From a checkpoint of a small transformer trained on Wikipedia: 22.9M parameters.
Each number is 128 + 24 x the weight over its row's rms, rounded and kept within 0 to 255. Layers, rows and columns count from 0. Numbers have three digits each. The size before them is the row's rms in percent of the matrix's.

# layer 9 attention output (transposed), 384x384, rms 0.161, rows 143-159, columns 0-191
118:143177111128112141101117137158073100133079118099118086128123148156152112150176108098073125123148143141128131101120114125072116132160172126142126092153112144128137117131192136162125141153147110118124120149158122130155173138114143126108145125140093104154113162144133122127134130113131151184121076090149137148125184130168133114135109130123141094144040135087137127166110103156103113175127137102133148098161136127154137134113152128141137131165123079163101148137143102133121140135132119113122146157133120130100132109130145104168154218140125164114160113139132141132105129102169095142
119:132125164155138064131118165140159155139159111141114187137123106147162100127137145126128128141101163130132172139132137101121113099154140124122135112128146152121110150153093139128088115064105110103142178165120080126133142090076148136115098179108133140160098125120162090134147147181108141141162142124094090101163149102082138141135104151112146151131096149159128078131133124145102135143154125113103149170151112141139138155155174095187118135084154095120131115138120113111141122136144086133109115143074131133102102155105130113121196117085131148105112148129109167102128143115143147143
122:129135112141087126143139115155104086137146169140096110145104136173102146137166101129097128129136122147076127124148151110091102142103100121113145144109154145141148136098107161095130120119111142111132132145165124080125119126093155114154153106165105122148142140076113149137155129127110118113156085123107183173137173138125124136090159157117128073123177110102155144127120139124154131103139125142123123112128092153171072114114163157167136088170141126149076077160078163091133116140121124072100107124113162152139133155157128078150134109089104114139116143102117104148149126134114169125
125:137181106114086106076153142118124118111103112086112099118133154127122127115110132128117123128133128141059135153180112123170126155108145075087142126123102108162146141166171151079136101165138132147131091128109044123112110132100106146085148118135112183107139147124139121129135140110114143140122123099102151132103167178146167119165141132181076124121071115087098118152132113089146116161150189167116112134130163143122102140106155161126166146110153122099159119130135110116121115131094155140129119098104110119142134116113138123126157115162159145124151115134132136130137087147083106118
115:096167135146122096166147091133123133105110172122121176155136124127127099153138118147108113130104125151136091152174153098083130139145155084066101144138146172141116133115148074132125125114148148076144111152115109144122174131119167177172113151148074179116112155118099136135122129148152148130131142133119144111136126168082137119074108115159148115141177114128079085117152148110131142174155141129129146124116143100105167123123121154114092138116109133140137170132071162146095099075156142159138121130104116161159147111180108136138118113132174162117143137068179116133127157111098086103
121:126113111175167105149109120105116128141157138162166136140120174117134139115102151173124132181115093108119131141148086165120105117082173122133124109118131119074144101126129137114138082153149134096140118104128136115099117115093135100127095134131095145128107128142137122107173109125141105111116136136125192120095117130134136116201064109113132142121113121106116175148111117109102127109069151152159105127094100150115092150160101143177123125127137157110129078144099127109100122152162143118140108091126140175131169102107167125139143157096146118142124107117181090120146156142133133144
123:117167140084146141089144143104088136127145149070137102128154125105140164128131096121102107129166174113100129144132142138099100145148150151139119120139143105143142127106127091128105173151132171096085154131117149135116125115141107100123109130108155143130144125164098112083194129130113126107137129136192120148158099155142147097101148148079133126115175094126126131094117108150130131115112110083146116128174117151110181118144125139123136134108125171085116130147116115114141105119112120172151174090148146162148102160075087154128132152157131191103112119116124098109096101115141145087
124:157087132166102118116089131125125129130116121126123128157138088156134109159130127092132112146096152093110140175133142085123093169167107126137135112090126161136116111109133132157101123106156141135144128129130117150125104147126127127115150102149115169105133147133130127139192146152144137170134162147111132165107138124143126107131124168159143119111173164116142090141133100136149140132097146124101104162130139098176106164129086119142159188135062130166135130165150139113111132167120112075126098110171134116143106125124140133111110129100136089136080119128117118110122132134126143133
120:138165123100173135132149105133125117108130089163110168150136130122110157105105110111134133117163129086136133130183109155140122165109154120111132121096078135093090101117140097159105076114096159097094146089142136114118106137099115143093097112105178142137133168144128130093119124128124138131091097133107086169138170105161104110093149119104128125156145087129177103125109125110113105120116081108146133135134126150091150152094187099100125163113125117185091145115151136142090135167147148142103111157124102129084108147127127160094109086198125156119144145130157128153102148131127097148
119:137114152095109127122132080121136127126139091155094102132160158091142123129125139126107149140123137123118144071101142056100128143114153137150131130172140128115152126149127130114127136087110161156111104076147118127113106121147120116087152125166141172124109111102149112106117107135129109116114108094112107108132181121171150126102116119157124120128126169111116118141140147119094128108119058136131171177131134097140121135150160105136195156148110135164128112129149118167130121086185128135095124111121134129136113095153159131109134115177153083172117135078132131120171101112113120160
115:119128128071166106159132131123165074098142137153100122125111137161128105091077096144125101146145119159094138128154144129150148159133139099118125133146129110190120134113117154176080131126087118119170125132135083102146170121129120121150122148128137097166126091160104141097144121119093137116146166118100146136090131118103149159160135092138115152141126140110158160131129108116156140083107132100112144140146111105136096138163121116128111154128139079136152131127086120114153154069134125104136186175134094138124114139129122102114123155157101106138107127170074135113174151151120088152
123:101125108143111175154126146104135116125127123138115120116087094115138199135161117111115118129126112111134154112133146101106124120086142130104146081106095135120168123142069100123164115109127116120084105131182132133121124129110130068105115090097154118141125131109123174105083141137106126106132132142146138113106157136117181125163157146118148087143088128093140109116129124155117113164123135123118145155134133133102145192049158156110100096148105106138143142115130138097122109126189129099159126117087117144128096139127137176165102153148127054118126112134121181100098127148147101136
120:143118135092136105104113129103120132129141141113163135089134143119105152117180128161131154124140122146104110127125144167154127104156131127074115123141130117104149095104123152118140125097149078119101146163126108125113161122082120098186138153106108141153128110132104122146122133102116110124096143163073153150119110104116138124113121137159116148102103109113111106158107095138176103100109077150102174137127139159130116088128116108106156125167115100130126135133166110142152112100159092106125151120130117115124125141101101122133142141128173119142133124112168138074091118130149119102
121:125171095138098133116136143135138126121117145119172110146142142091140150145167142122156099108140132115146121152156109140105131123124076100078097133154125158129110190149146132150144138185127144155118149156128094104123111151147125116157144139106128166123113109074117126120089147135130157120163152158142182139125111131122115128176145086155135123166107111146109165087143144107129117118105114136130137130143109105102116133138111095105115143144089133159120099138128120135053145099117139128161178155103129134162140151105139157128145075126093143144135074076133164084087147176192155126
116:172142126078146120145131178108167134146109183098131115148199151118111100158155142127137145141129098146120142129124160087159142163092114088137102133109125119158116135147095136099092147130143137133159121092126120162160118133109121120094105106142121094089123140161142101143089133129149123101124121145142104118140134129137145130087137146128137117106095149164137113149140141142152104116136177091186131129128122134088132138131138136128152114125120103103098134128091135112118112123157110140076090121113109144172125066108102107146075060112150130152108114145123114131117129165120147129
119:098120184158130112145132114133129125102141093139148095067096095140110145099159123118142153153135128106179141153138147092073121174101140096100122126100169130110175119158124134079116085123152152116124127118113160161138097113122146099126134093161140124150155135140113128158109123142146108114097141128128150124095157165125128107174126111142127131117131115094146087160140148141104165114135123132134137117153162135110129149163127135125120146135120114136075114122116089118131211115169110136162144159139156132130161119139152113133137121129151093125128116126103142146145156104114089136
115:130126131128107132107161151138118106097111108155057148087150093153130155141106134124165090129170150107193077153109153152140135091117149120121125129112113153135142181125083123137123090088110120127119132178123140142132119132120115105094113129130101096134107142148134143133152139154134145142112129152143107119083147097138155138124135144121141139110141095143124123169113093119135125138121131126153145143091134090125141110061104115121114143127111158103133146087092093129123142148124165163128175083126135191119161130071131151118056128111145106121101137131151091130126080125133145114
# layer 9 attention value, 384x384, rms 0.183, rows 144-159, columns 0-191
122:181146112130121161144108095133079123093120130117059082140146086111106156104119127118127113118141110145131074112105153139146115087116160176105110150125068141148147140118152107127131050107152125093129118096149132131114131144086124100131127108142122095109142185184145098162090099111151114118120105153134149098149112133125144126105082139106099089131136121120157157153119164146139135100122150122114114135127160146122108132115106134117122152121149145116123171131120113125119111132106107129098141128159100133192109142139145115104105135167154105162147149146100142137125174112146144098
119:162119122151105098149156129147091128121129138161153128159100116152121110087153136116121127120127101094163102163130117109131164064178141147120095142099152152092117134118121120108139142146125158112155091129093113156151175136135118095140134109115160107152132096174144120110117105117133157147154153129152111111150149135107119116145199128138144113109097164119139119131136122091126106112132120144146095155124139121116144139158151090156089100147063128155182136159130109167125124137136113130112135127138116114144172116081130182143122137156113088128138113142116121118102125082158053119
121:128134127129143109122117120136111117155177121143131126143127110117165139124111121128155146170095094186128111141151118125139138118096110130113132085137134102104078109077136123147109186093121101114156128122102160177098163133123142123164113120085152114106129106197108114129131137161160127079149134144159145123115147118131158087099139170162164154112116153192134142136152135152135101118148133108128147101152155142108127165115164117196093094144143102128109153101085122103114131109121139135133097100105129121137121101115153074114139097133129120149110150136107127173124104131150149159
116:112132154139123155128144103182105109126113082149191124183105126159116149142159101170149141083116119117106131078133159127148188110122130151095131100111138130096156109085090181138131146148118114134138121117157130072099119148091123116110163150126134124157138112122138119119106082129154113160127148115150118119105091105149100157111108166146110171119088134130138064114114117143135179167150161135126127137134125143199121138103145124138114120126102144142133119129144118068134121140138126054124148107148111108131168153111112076130134094125136093128095121146155155106134122122129153131
119:165141133187165104103152129105075096063128145133112155091159165096116110150147119109139136100166108111138085140145162140120164137163132140116129104113136096100119158098116138126150079110132135119143126140093121142087132097157095156186078165163122127138117115154145073125113109129125119138124150137146105131176134163072107146071162099160120139154140125162128110119129134088111137129124111139099082136165121145151122113084118113116119152118145133120104112116124136089135116096161136104135120154115119096139105111124080147131155138151107125175120140126121146177124090165174136129
118:143146105091121136154140146146162141108114136116151127105134109107090123175130168136135155108121151110119121145103070170123152117141132144140140147120112142139131097154148142072132180111133136138139165074137114104140133121078108153149151167150076106120180098151119124135114126095145164145091110120121129156147131131112135120132166134186159134145102143140104174129090179122112085151088148117140094190160152134137132114157157095144176126128166126135117120143116112140108170153148133137127119126107145071154093173125133144128143100137108147121106134128126112101166139166160128099
123:184130141129106180111151151106146164146074154168139121156108154154147128145127108143163123127115183112154124113152142093137168108113150101151114132098150123151137183175130095117130147128117077079162183091121069126071119144132091135114107138146118170121140113137124098111118138146096109163095104138110141184149150132138081124135123100118101109139143144134145118123099161132151183143113104099115147118132116115098162105148125154121105055169142148091138125128095117140134100155109124087126116140086090122136137121101118107141115116135118111089098156151133126164113142126137131119
120:103133143138117104127136169082148158116116111069132060121171174099116149168103153092121105130131122131121135135175122110144133099154126133122122156122161177132120133155091139115120125132134129147076105134122153172183142129133144134119128123184121166138082118148152105115117109160135143097160106125118175140126088119163137175171170082118112123118130166162107085124148099108126161081128115120084152119116140111145119157136115119125092117140151164135146135166113083105141114117146084120154139142157144156134122115148150139137127112169137111131101109158096096104139154132142134149
120:124139113141182141131155161123096123120138120133065129164102173139115163142162119144155086160094174129135134149164176081113147124092150085114131135154121136114123122134154123122127128117125130152168120102110114136141124136100129150152107134127128124106132136122083142140123162056110125089126125107122141121115138139140127114130134082097141107091146090132084141103147111141148087130115117119093127127152083113134134155084113095137112107096125112118144085095139118130155102114094176146172092138149123126127128130070157064115137129154158144122174063135132141120113108150144127125
113:137096114142102122126132099161116124129098142154122140093128147110139151132103134085164179117129145096126123133130120144135122135164104127122145107139129127094157111124079115120165132110140145156132110101126141187089139129147149118112115124088101142151090123157081109153143124126152122150128142115128081153126164134159096153107153127162095144113111109095091169176121136129134125129125159141143089122168147161117135140172153120130105189095156145113128148110119119147129129145097139152134088156108104162188152082143068156151170142131118136104124118135141103113136148073110126120
124:097113128160101140177119082117136133119158102118098094112148142113133109090082121134107137149150163173146164132122091146137137149145147159131155090122139148117165121110128169119080137166082099108177128114078113084139157109109059161140125124161138125138114150095085099169127142125150129158126134143139117134095092150083119106124144105137141101154126138136121121132163126122161135093134108129139140176092135150129120101160128138116138150130115119154105163127107127084158122170092125140097100104180109108130138104143130136089164117174134142131144135145174122134151090058154154132
121:150126089166124150192131101127136120088111134118144165121125117122118150134142115166142104136155102084142151129151095093118157127093131134113102113105137152107151124117139138131136121159143124154116143147186133131134135113129153119141151139093091126144107163144102152147136163126133139131125075104141178127106148114116090103181131122147135140118142086136108181144147093108091128115135168184122105142138081119100106137146113124146140129115105121131108122131157131133090131113106137114100162074085110132111138136091137150101132122145163129161129163160106131155159123131128128165
121:128099087129114107183143106113130092096106096130149151130116098106133119134189128136117163125149113165139123149132094150144113112170146118106117155121126157099154125124164077143146119092146164115149150096137161113163125140130154101136130154138114140185149116115101099154132141125144174146121133104111082122099106142143143149126168112145077127179144081145163049137097124121163070142135118116088128100101097166107132141163125115121134156132129093131162136199123099109131153121127149136125125131119103100101129074126143072122126173160120115176137121147145126146148147153123134126
116:121103138148101153121112139142129158159139067142102117157143063153125158106097130137110094114106127157157113152171120170129169107117124051146123076120154192096090092104124077124135138146149140147130131104111111133087103125152128133113119143140133100147136131101156085125132135113156131081125156089114147071132124082135095148170145137110097103132131144139119134129153126112102118093121142161119134099118151157105099119141115150120129176133077105158132098086141160152138137124111131120152151111122088104131100173141104112148155138139115115168095177133156127158121113151135160126
123:110126112093136160106142138097116112139108154124137133210141094163085093146105116107089127118138105171135127102121165107123129148169129146142194107111143128106195100117134123155117156090160123126169136140139141089107118156132124132142109148133117120100085132099102114133128161118175118157095113175137167143162156146121082125090121141138150159165142166133125148119158095092094123162157127107116100090108113141133132113150114111074076099102123142135150121118136141132190138120119119132136142100150123091141163131101089126091110124136135113090169134134178117091154110126077106109
120:111111114113119141138136130139089129144130117110119122140135108130145127166114164142092150146116176102134134192156128157118156109112122071129136125114119144126141125128155122163137134152119133136096117189155102122094146146153080171109154141188115099079136133068149123145167129162123158098153098120107147105104121145126109151118120112156149177148163142118122135156104106129175128109078144121129122129127117102110133122083134129121152070130198150080145142131137095111133111110163102150098128098136143090099145128179143162119180090142146132118098154142182131128113127158124093133
# layer 9 attention query, 384x384, rms 0.131, rows 160-179, columns 0-191
094:120149139138117172097128104124143138113102161133104182165134113122154135097139121167150118105116096075125136141070151141138136126126144123127133143130114142106119116124161128173108093120129110120116135154126119075139187101158123122112119143113127130100105130168135119114152122100131148074118138124096134146124115117101136113159136135133135131128110119147127149135130152145122098091154176138087135150141165133097150114133181126104117102111101195093133140132081101133125170077080141097138124092157115142143095126128128103148119108160113130129139151165145129123182108147129129134
088:146107157123083127090111115094120084150123145119116078144153128128150128135165151127106125147139163142109111160134082135149116142142114106127140156129116102130122146093130114137161122139140147084135144146146135151149128131105090128127147107145136145153143135111091152157124139110170130135104142125121168132091098100144095065117152132108171127138141170132101129128143126114162138117134154142144139125104131138139056071150143104109133112132090154131150155144135131201140131109109094112156094160113089143130139181118120140107109108128077138129184124116129144180168132136145108132
093:146115125184136147109151175104141138125117137121100101090092126138091093074184139125157130103101130113115098154111125120124160151141099118155136128131105108149095088101132153127151127144140121172120102138151101133095099122170129153120109126077091162091133120134114122121150124140112159136170120126115115101113125157149106176180091108070126142110160134129124154181148122119099094148111104147111199141099150125088141118105163124118130113123100174132110182110148133116117118095113138156100105140106152159103119113129137036141129101118112140104096167162112114149179116132114085138
088:110146147163087166100114116122151135125150140161112110125129086159126117109138154112125098173087104119130162084123117140120139115081121134157159124160106150124162161112080138137132160128134132098128089130161127128084110138108127120110117130143126140184164129130134086147091089097116118120164117104137145146135137165135118147149188090117140059159135116149120169156111154095152147171135132140132164079148139112112122125140133154168102101110097140129100166119100132122133099106158122098133143144116113103127155154167123083132117108139111123154119118136118111098169126111114118142
089:111084148139167128158138095144129142150132171139125118112148143124136149109074151125154146079090127137183143131115138108118140118117107122143135111117130133123139138109142136163132115132159080130142094137113106153110107150147115185097120110108088123150099095097162128103139140146149121175132128144123123114135140125141072182137100109138186096120124172114076154125091094100146121147135146159111154152148144148176157126129115147119140132086151100120154134134114110179119149134121148143124085115138118135128152133106125091136127134119123128145144096154105127149103108133164132139
089:144123113088165115148099107107125126101178129146167129122133206125172119133142155143162069101121141110105155148145104146139109096160125138102128146104120100174133105088130125093178121131144095096111102106165109171075133148129142116120111136149129119105128166147140091157109134156120119121091114145108154148136132111160143088128126135150127080149103134183120106115161107053112150141110181159131101120127105141094111175163166119154149113143137133142109140148104100143134116163122083135112119124116168151151132173141113135140140136127080110176126133158127143128131132142098114115
091:106136158161155124149150102152135104169117153142160113131119137151099144126133104117127132118166105108118176156111147101069125094158140124134119121166116178143146177117134118121150138114152103160129113151163186155127155080105094146135128122120119137163112149133113138093136120108154112131113108091181104099154140115160098119128112123107164071127135131116108102113141136109083124168173136144126130149153157139093161111110156110155115120119161132118166157152127107126152129150127144137082147119152128120137182152095150164139107123135121169130128113159169178097134144129155116184
090:135161108138110127105126133129150144106126138139077146110124107133137126117147132103120148140109114103136130131142049112108114128204156144147098108102136152123159110206146123175144126178133151132168178156161134103105102120156100131119122127115114129111120111126122137128132125163108144108133140118077168142117175135115102089078117144129173112111128147162151185139101132145125142135115164102144140121115116134111141143112145135139091102115143140139109103110121161113113141139136140079119177178140111136079147141130046095121138117084159098074088146132107093104102153120121136132
094:140142131108126094084146177118136133177178160123106150093153141131162115121125139120135160092109115112104121150164096153130161132147093126157128127104114175166166090143124110088114112150181140136147111102104137134093124099098113123168109118152131100120114145096136134130166147147159120111140176128099125126130133149100094124141107114128136130112100122124138149187112117142121127164145088093123124137118077146114118143085123123190133114120134149186119113120121121119141144109131115092100122130123116147117175104068127086151180104141096116152138122138124142153102147101089121155
090:117149148132151109146109091109153127106101072097165144165127125103162123118140109115076129107115136153085164150131173152104102130076167130110095089145163128173110151106165120144161131102127087149110127149113145115099131090108120146116102125141115131143121128146127153156121136150152172122110072131160152113105201103121115113125113107101132188120140123134143140139098118112100148142105127105139133111140120101140169085150140159149103138147090100139147168163141138139132084077131129122112132070129116100112078117088121158133149158101149134145076173159154128130163132126158129112
098:145167051115097114139142187132179156137114121122115117147119152105131157157149157128135138144123102168147125150171116119163121110189105123122132096115133127122115108093114105133131094093085145097093144158155126110130119098113117127165110095152153126119122137060068105101136137128111123153075154147073145120114105098137125140128097162129144091092126132126122154162139154144095114117133115134141089126115105091137159133125123163162149111138147171134143076089189110114080130159104124093110140167141117117113109100147092113128151136137156153133138120153117120134132134136133122100
102:110167123133156139173130087142124125118129108141144141095090120118121106139116135111119157143113122142120134140116111125127119122153149115155122115134109110113159127150106113124151130104116115113132109128149108158110151177142163155171124157157145127131109187166136123134122134134095099088136146103153138151088171169125113118121111171194145099131107146197131125101142102139145135149084165114130128090066101172132140129136084118109129118130113125101110088069137107152124146114088144118110173126135141133155112113150094146088073110110112108124125095143119148124100120090144162153
096:164156140106124126126131063136175152108135153139104087099139150093152069113140175120125142130140129153184113103145122156104134113161175136139148125072148097119168108135107093123152092127114135126121066111074113139121099175132122158143179151160130160114096112125087094133128133143120106143138136071122133101085121105164124106124086127133146139102127117100118084124173126099113107107090141085124114108153091169138116141145128156138094144139139116159131122125128131135127133117128133139121164122183139109127151126084124120116151133109085114118131119131101118124110136108147151148
090:152129121145100095108157144091126103128098146107149142117149143155138152085106168134107149121197143128180137100148120113149130105153141178118130124135148137109151129100117102110151056134125099133123111146142092130105128098126080157168119124138139123151126115105122134117149148119091102101164136114111150115089082094137131128150138140075151084152154110131109143106105119102141099143118126092112154161126139130111132108137138132084094104150152123139148068134122122137099135109180163191127107153138119133125134171136151120115156131155152106120122148160108152131134117130137084113
107:102107151067116133139124126111124126154139151125137116106125149136158127111061106128074108144182147141151131127141113138153143116138107147145120087126084107120140102153162128098155143198087094098129108123108116181125156092144121120143106109140126108100112125081084122113105141120089080178131094077129164138148084135140116157121185145134147139081058132149137132094137113123137115152110140153109137103141079109106144134166122159100145150122150112160118129131138141138098128099150113153132148116132133106125149146108128076121116114108126125153114122147116110145117109132131137128
100:102155164058104058166135128148102103104167144135163118114115094090161129119101132130123114161116147104137114129122126104101105119116168145118130085178137107103110092135127142123187136119125134127142121099114106161121130165121140111165120106112124126115112142101123144138129122144119083089123141152128181131099117148126141080101084121140128145077084141171151081153165119134114088147079159106114099126102080086127147126134113105102113134166106098126123107164133068140108162185154157142105142125136121090156110182076123099128146089129120091147123099118109145151093154119067142133
091:158141186173146124109141104126111098162123129112132083153124121149121136134126126123141124116145116125176103136119089112111115092130137147139079149183133175115155143126106183122112150127127111105126163155158136130138128098170123084122110079117137112159083124135121129140129126147118103102070113149124095149101126172123117153113144118130120138116150134108140162156101098120152108160176123113147054176135163120105129117163138171147124120093141129104159098136145115174129151110115106156119118130166092122129112142132122113130122110077184159142102121131105157185156124139095139161
094:086134154131105128157111124109145137135181153132152162108101139102107135117110106111105130118154112133124116137158119111143122128141105109091118134124114113160116121121104152123121114162090136151124153153149117102124154129159146144159148222135093148130156132095093157111128099147095141126128141093112086153121107137111116112158137143107086144100097106132176118124071113121121145135094111128138170143116121162162137121107112102116119157134116137139101136124124129068127131129136094161140100149121129072127121098153137125067151133137104151147092130121106128118105172085103096085
090:123128112124150123149156133131092114105109111156136134173145161147134160134119125135125124123138119148147140121122097120155151129075128153106127120112116087151106140118131162107136121120132073144131135144155133175140126143105093064123117106139152132154103167140131115180128142121154130085143126130161134135123161131179103160121126121135134154131150121152125115155136130087128111147118113143105109152141171154115133123087101160161139103122164112074120121124145119139123147128186137167141151152138139163132166151108108184086116155108141121149167144093143153114161126120130100118
089:090086107155172141124121133145131117093148168096094120110098110096127130125151122099143169124094137151168129129129121125130163116131116150120153161149139097127121098162117152141154135139158126132150137148129109087155149143157102088114135079107122095172086117094153133147125166172123112091135149115125108120111097154134134118124130149128123107109146116128152181180107101139150128150121165116166142157156120134130087148170098140167098118122121139160110122136071108126083120117106134121125103161145112132111129104131124131095146124193144101147107129161137124088125144125092112145
# layer 9 attention key, 384x384, rms 0.13, rows 160-179, columns 0-191
095:159129116125134123106096102123149137096144138138125151122095128129134124117117088121142152145108145120079182173069115166141144122105140126131119117160147151132130131143137103154155114125149150125144100145117123128119142132126138108146188097135119091126056141164095103110127130099147118099172146118084096119141089124124155129146133102121138067146090144098152142081113139140132150104137141087092110142153133168103138087142134166094095146093111100132110138126085088114117130102123100118181137086158121107093165150115137117119096119141126083127099115133139165174138141142168133112
089:144109133129122163136102116069152127102085108120164155124112111111147098097115150152164118104100116122092126094129141154128182110125142133146175115125103102160113163129129133131121105164133143151129119115141116143132152121130128105111157135099141117137182134119134118127101109105104135112116132148141125076107134142084131151162113157133173152174145105135112108106103127147155134148082138145050098134138131125159131118130160134110151139146123112090111152116157153134123121076091149098111142096142126127107136178099126107136164137139147116152134145141122121079138120106131120084
095:135105166136141150168125129110150099115107115145127134132117084091079111108146141127138142128131120122130118151127119118097115138113110142149159129120117110108139114137132151113176120126156133122143137127114089118108125152145124149111146086083106143130108121124116142123163117140137100133164127143151086120110162144146154183135134082101163126133055136121139130126145093085160116131121124158109146125130173110107172132165135140122137109087112142089159170139115128108116112160148121140107112109098169169139146143086134105110105087109100100131106115132142146147131110166153131136
093:157116107134101122114154101134132126115136161085083133133141102058086160112150143146151176169092152160095119110143124148151121135111138163147124123135107145139138141138133104132143197121105150103115117162150113143111120177089133122145119122147149135136145124124103139132123173088126096150130104077140156098105124089144110152152165158124164137095157128131139104134161141107116135084135114167087127148103131103166133160098134112080106118135129117152127146132149131139093136104117116104106081091141142115131107160132122126123083119112132143114135049130093116111154155123103098138
097:104084176092157110173140146125138127126151140134123166123158130101099115121112157139152121129073157170181096086164104104113142141080172102112159154145080080121174106122153133115130153122165096120174092144125065118109102150176124164125085108119135136133134161170165084113134113091140117135091109132112103119143132142148123144157186100133175135151165088155129156143100094116135132130106185151074150101139115119153149156126125176119133135121122135127124118124127108150130132119161145152155146138089126108143122102161139122144120130146118160138117099123109171101136125119125129140
093:123110134117123120125123120081103193124170112088108113155105146119133157137105144119121110140155164096097115155125085127095107122107108123117105122050113091108153130077143130096137131132089148154120163093106173125121092105103127182146145118088141100134115107119129124139139152132203124145084155115120117090140141142139128126082109144102134090140150131153151114117140137091099155113087124111096145094104082099165121128136129140100111116130102129148191099102143126110146127112138124112134113069094149162140134106138150136132099134141143148151131090131106131101119147132126116131
085:110128126073127133122124105097158124128130144119101114121099110126124158105151146141118117144118161138111130154162080119101127106104131104107105111096143100140143145126152116172106126150176134113143148094143147113179115146186108129134125110116145139099197142105120137141127113150121096122125144142159127127126100147086103107089074142126137131121071116123162118084115109150121141107117113180113125106131125180150140140141166125121107116111116135150152136151140117128127133133130159127150116141119098117166091132137063131170102124105158135134131076080156118147147158118110147133
089:139132098095130116161165112166111083178151127147144103124135113160127140136075097130127116112100108127116120106174122068168138110131143123152164090121116150133108077147162117135142140138064131168180125124159134099170142164105065165157136132140107183131138098140136099092144166140172109132168135082126130120110143124132134105135113114126150108101119148129128132151077158144079080136164142107144120137114142133062168107124141154170123140132119140128127112141107139160145113138141108104144123090154121109103103116138080120166131115105135130110106109132136205125110113147112128111
094:151142106141119095062057121108111141168142123134092117104128126158099104105136133148190069160075104131114113150154118162127104102120097148101114137185121170091158112148133150163111109095123148120133119117105148104087146111103112125131150112111160114100118143093185127120127136177170153133113128163140103132125119106127127132099108120113128130125097131143136139116110161115094110165137105118130116111138111140118135114114178149083155142151116117154157136158121134194124134151093099147109112117107139105126121098055136132138143103155105109151109116157127151141104154172101133138
094:134123120151125120106111158136136128128091124125172151135129099140123090113154097150125109131137134160102169137119149102126155117092113123098133126093118121151124148129144127157099170113116098121143144106125108126109119153123088098137116118146166142116134116134123175143104121127127121081155114106101164082129153117188132109131142143116142153119100125077124139087070125111177151083106152126132113124144135144130131075126111074139142144151142096153112111152173116103164152095108136153125128137086132129155122121102163099134173147136133148108114130125144094135184151123104154085
096:155145117115146111175090141136102110177152094158122121111125154153153138099105142120179119146100122127123136105127144175136099111113162118112174132093122119130143122101139125143098145103139131090107157128132130081148126133100177082117136120091163187136191132110136084107126062158157153160118150126091150143147128115113171188091150140166111116158088089123157126170143151152090113164147123143155120120127116140159158156125160148149123118150116119126129099115127097128138092106160096078126124153190129147104143140127121118134130098099098143150149096120101109115127097110125123084
099:139150147135114101113103107142115131117138138127143100154134139129151152111112125113150096133095107138152146119106166090161137160147119127129088114111135104129145137129110111105125107161114149112069181149148130133149139108103177113105168144182098131132133159097164116133150137143086138094134109132132152116146093143130136110127106142128158142133103137116118113140109136111141138118131078116096122112160092149110169134130157165136119138153115145183127163083130146139185105131130131171140092143122128144126119162102071144093119163119101127170166147141136168125139096117157139125
092:126107149113101078145111126135149125136147141107163119116136150090127081162132162167156122162099122158135076113099102129164141156105124106113123134135135145135116131135124130111114137113134128191116177175159136148155096112160129127187152123162124146125144104107129142132094115128101145138144135114140130102136081094160134138129123096111093119115088125123130099092106144149133089137093102124115107115155128098127124127138135141098092118132143147131156081120135126155119117186184087131127082121143165120134134120147126158125146123102095107083098096131114132116095105135140124148
090:169143166131138137121098126110158134098087121122146116136122167145099144156162157103116105158147168151083135116154132121143139116129145112078162115158107145115135136143127174131123129114134113140143143121104142121134114120124110143139100101123138151107121084126121130071098107144151137149124134137127148139115120119095132173121120155137132125153087091090135151123127123138117102112116087122136136108114151137128097123096140119132096132149121206102146101182116126127099145091140133167171109100136135143132198132112114095151168161124124136160126104129073124104159077094102115147
093:152111065117115132118115134159154135136114135086109150132170148082168134056194117156111111152132118112150133117134094137123103141095177143109112105136097135120113125114124121179101124109047146127151149129072121100091102106123112138162096083110110101157090119105110126133126110161201121170145113176153103102124120157129170106111099159150139131118160136162107107136091160144200121115150114132135090102176132129115161123167131175114125138123136135165129134139161146068120119135103112117074150150133114145108140102121136142157084126135115109126123104127121143106134135089112163152
091:151116119139149064106175111113111110146171115110102126102114143116197130156107166147164082129137110095117088118085121121131146127103112143120137113136104182110142131128151145171163119087141141105097146132145115120126117114092099148143128108082130160140119127141152143138147105182180132114093118140160160158135135133165155067173092130139149127152138133172125114116110115098067162124099160097125083174113106122118123094119125163124131098092130162073101117171134106127150124134125135119145093128112107159093157146139142107105132133066153118134158133159139149122107113160113092060
094:123169144143127105179147115111119157138119097133136094151135130189099123103108153163093087144136104110141128138119090127147108171122181169131157160105095155124087117099165136117086103148148067169126097114116138152120129164106142158111120138119141105090085124143154149127106138133098086148137124143153157115152088136150110100117149172129135137099174120154158142078152120148113119129124110139133131136149131151125094148119193112106114157125138144138112115067082145159178113099131146113127136121150096172125130152103136159138117085131154145165120103129103100193100092140117154122
095:154123080111153139180115123160116114136159174079093128124132120107132107152161129128131103151114128126080158165108154106124121141129134127124108122158119138135077159092089131136131166128156143119140155088109152157168141084129099115159119167150085111105104097066124107102133178151147163110104132105096109131140135142133114121129089133124124128104120119143103116134097134143158130151104135113176136156132128090113149149130093125122160113120136099102136144148145138092131114114140146153118127138161089133153155156112137135129152140175169110106132056178098147128113117101079156156
088:148127143145122127189134111113132122078123162120125173154131134106166131144082137104102123097113114124125144179148091116143099112126110170099143157087147074141132142133128130069121120149115135145171149124155084146132129186110177122138105152159156128117137124145149133118129129114184130109122125112131149138118120122165102116138119144103139132124193140113124164095154150106081135121148135125154136110104142085158118153120173123095124119116151110061096137106110122094155124134097139168148125125094133141146106175131136147118123138123098125197120123094131112171137132173178129122
088:164136100174168134151146154127125138108142130113106129129161123134128125115085098103112135108126140144107111151118151129111152099062087166107125145117066157105077143182122170114106131145111141139157120156114101131157173123160115121136122085116106129114106117180108097125137130126168153103150106142126112113114134109098090140125135157126134132161139116142091174121152125144080145165074121147129143138099166138123066129129150143139100105121105116137181155094150106119135124141123150150132107083126093107125109149097174134114127137163075121176080127168146115117096143116160121113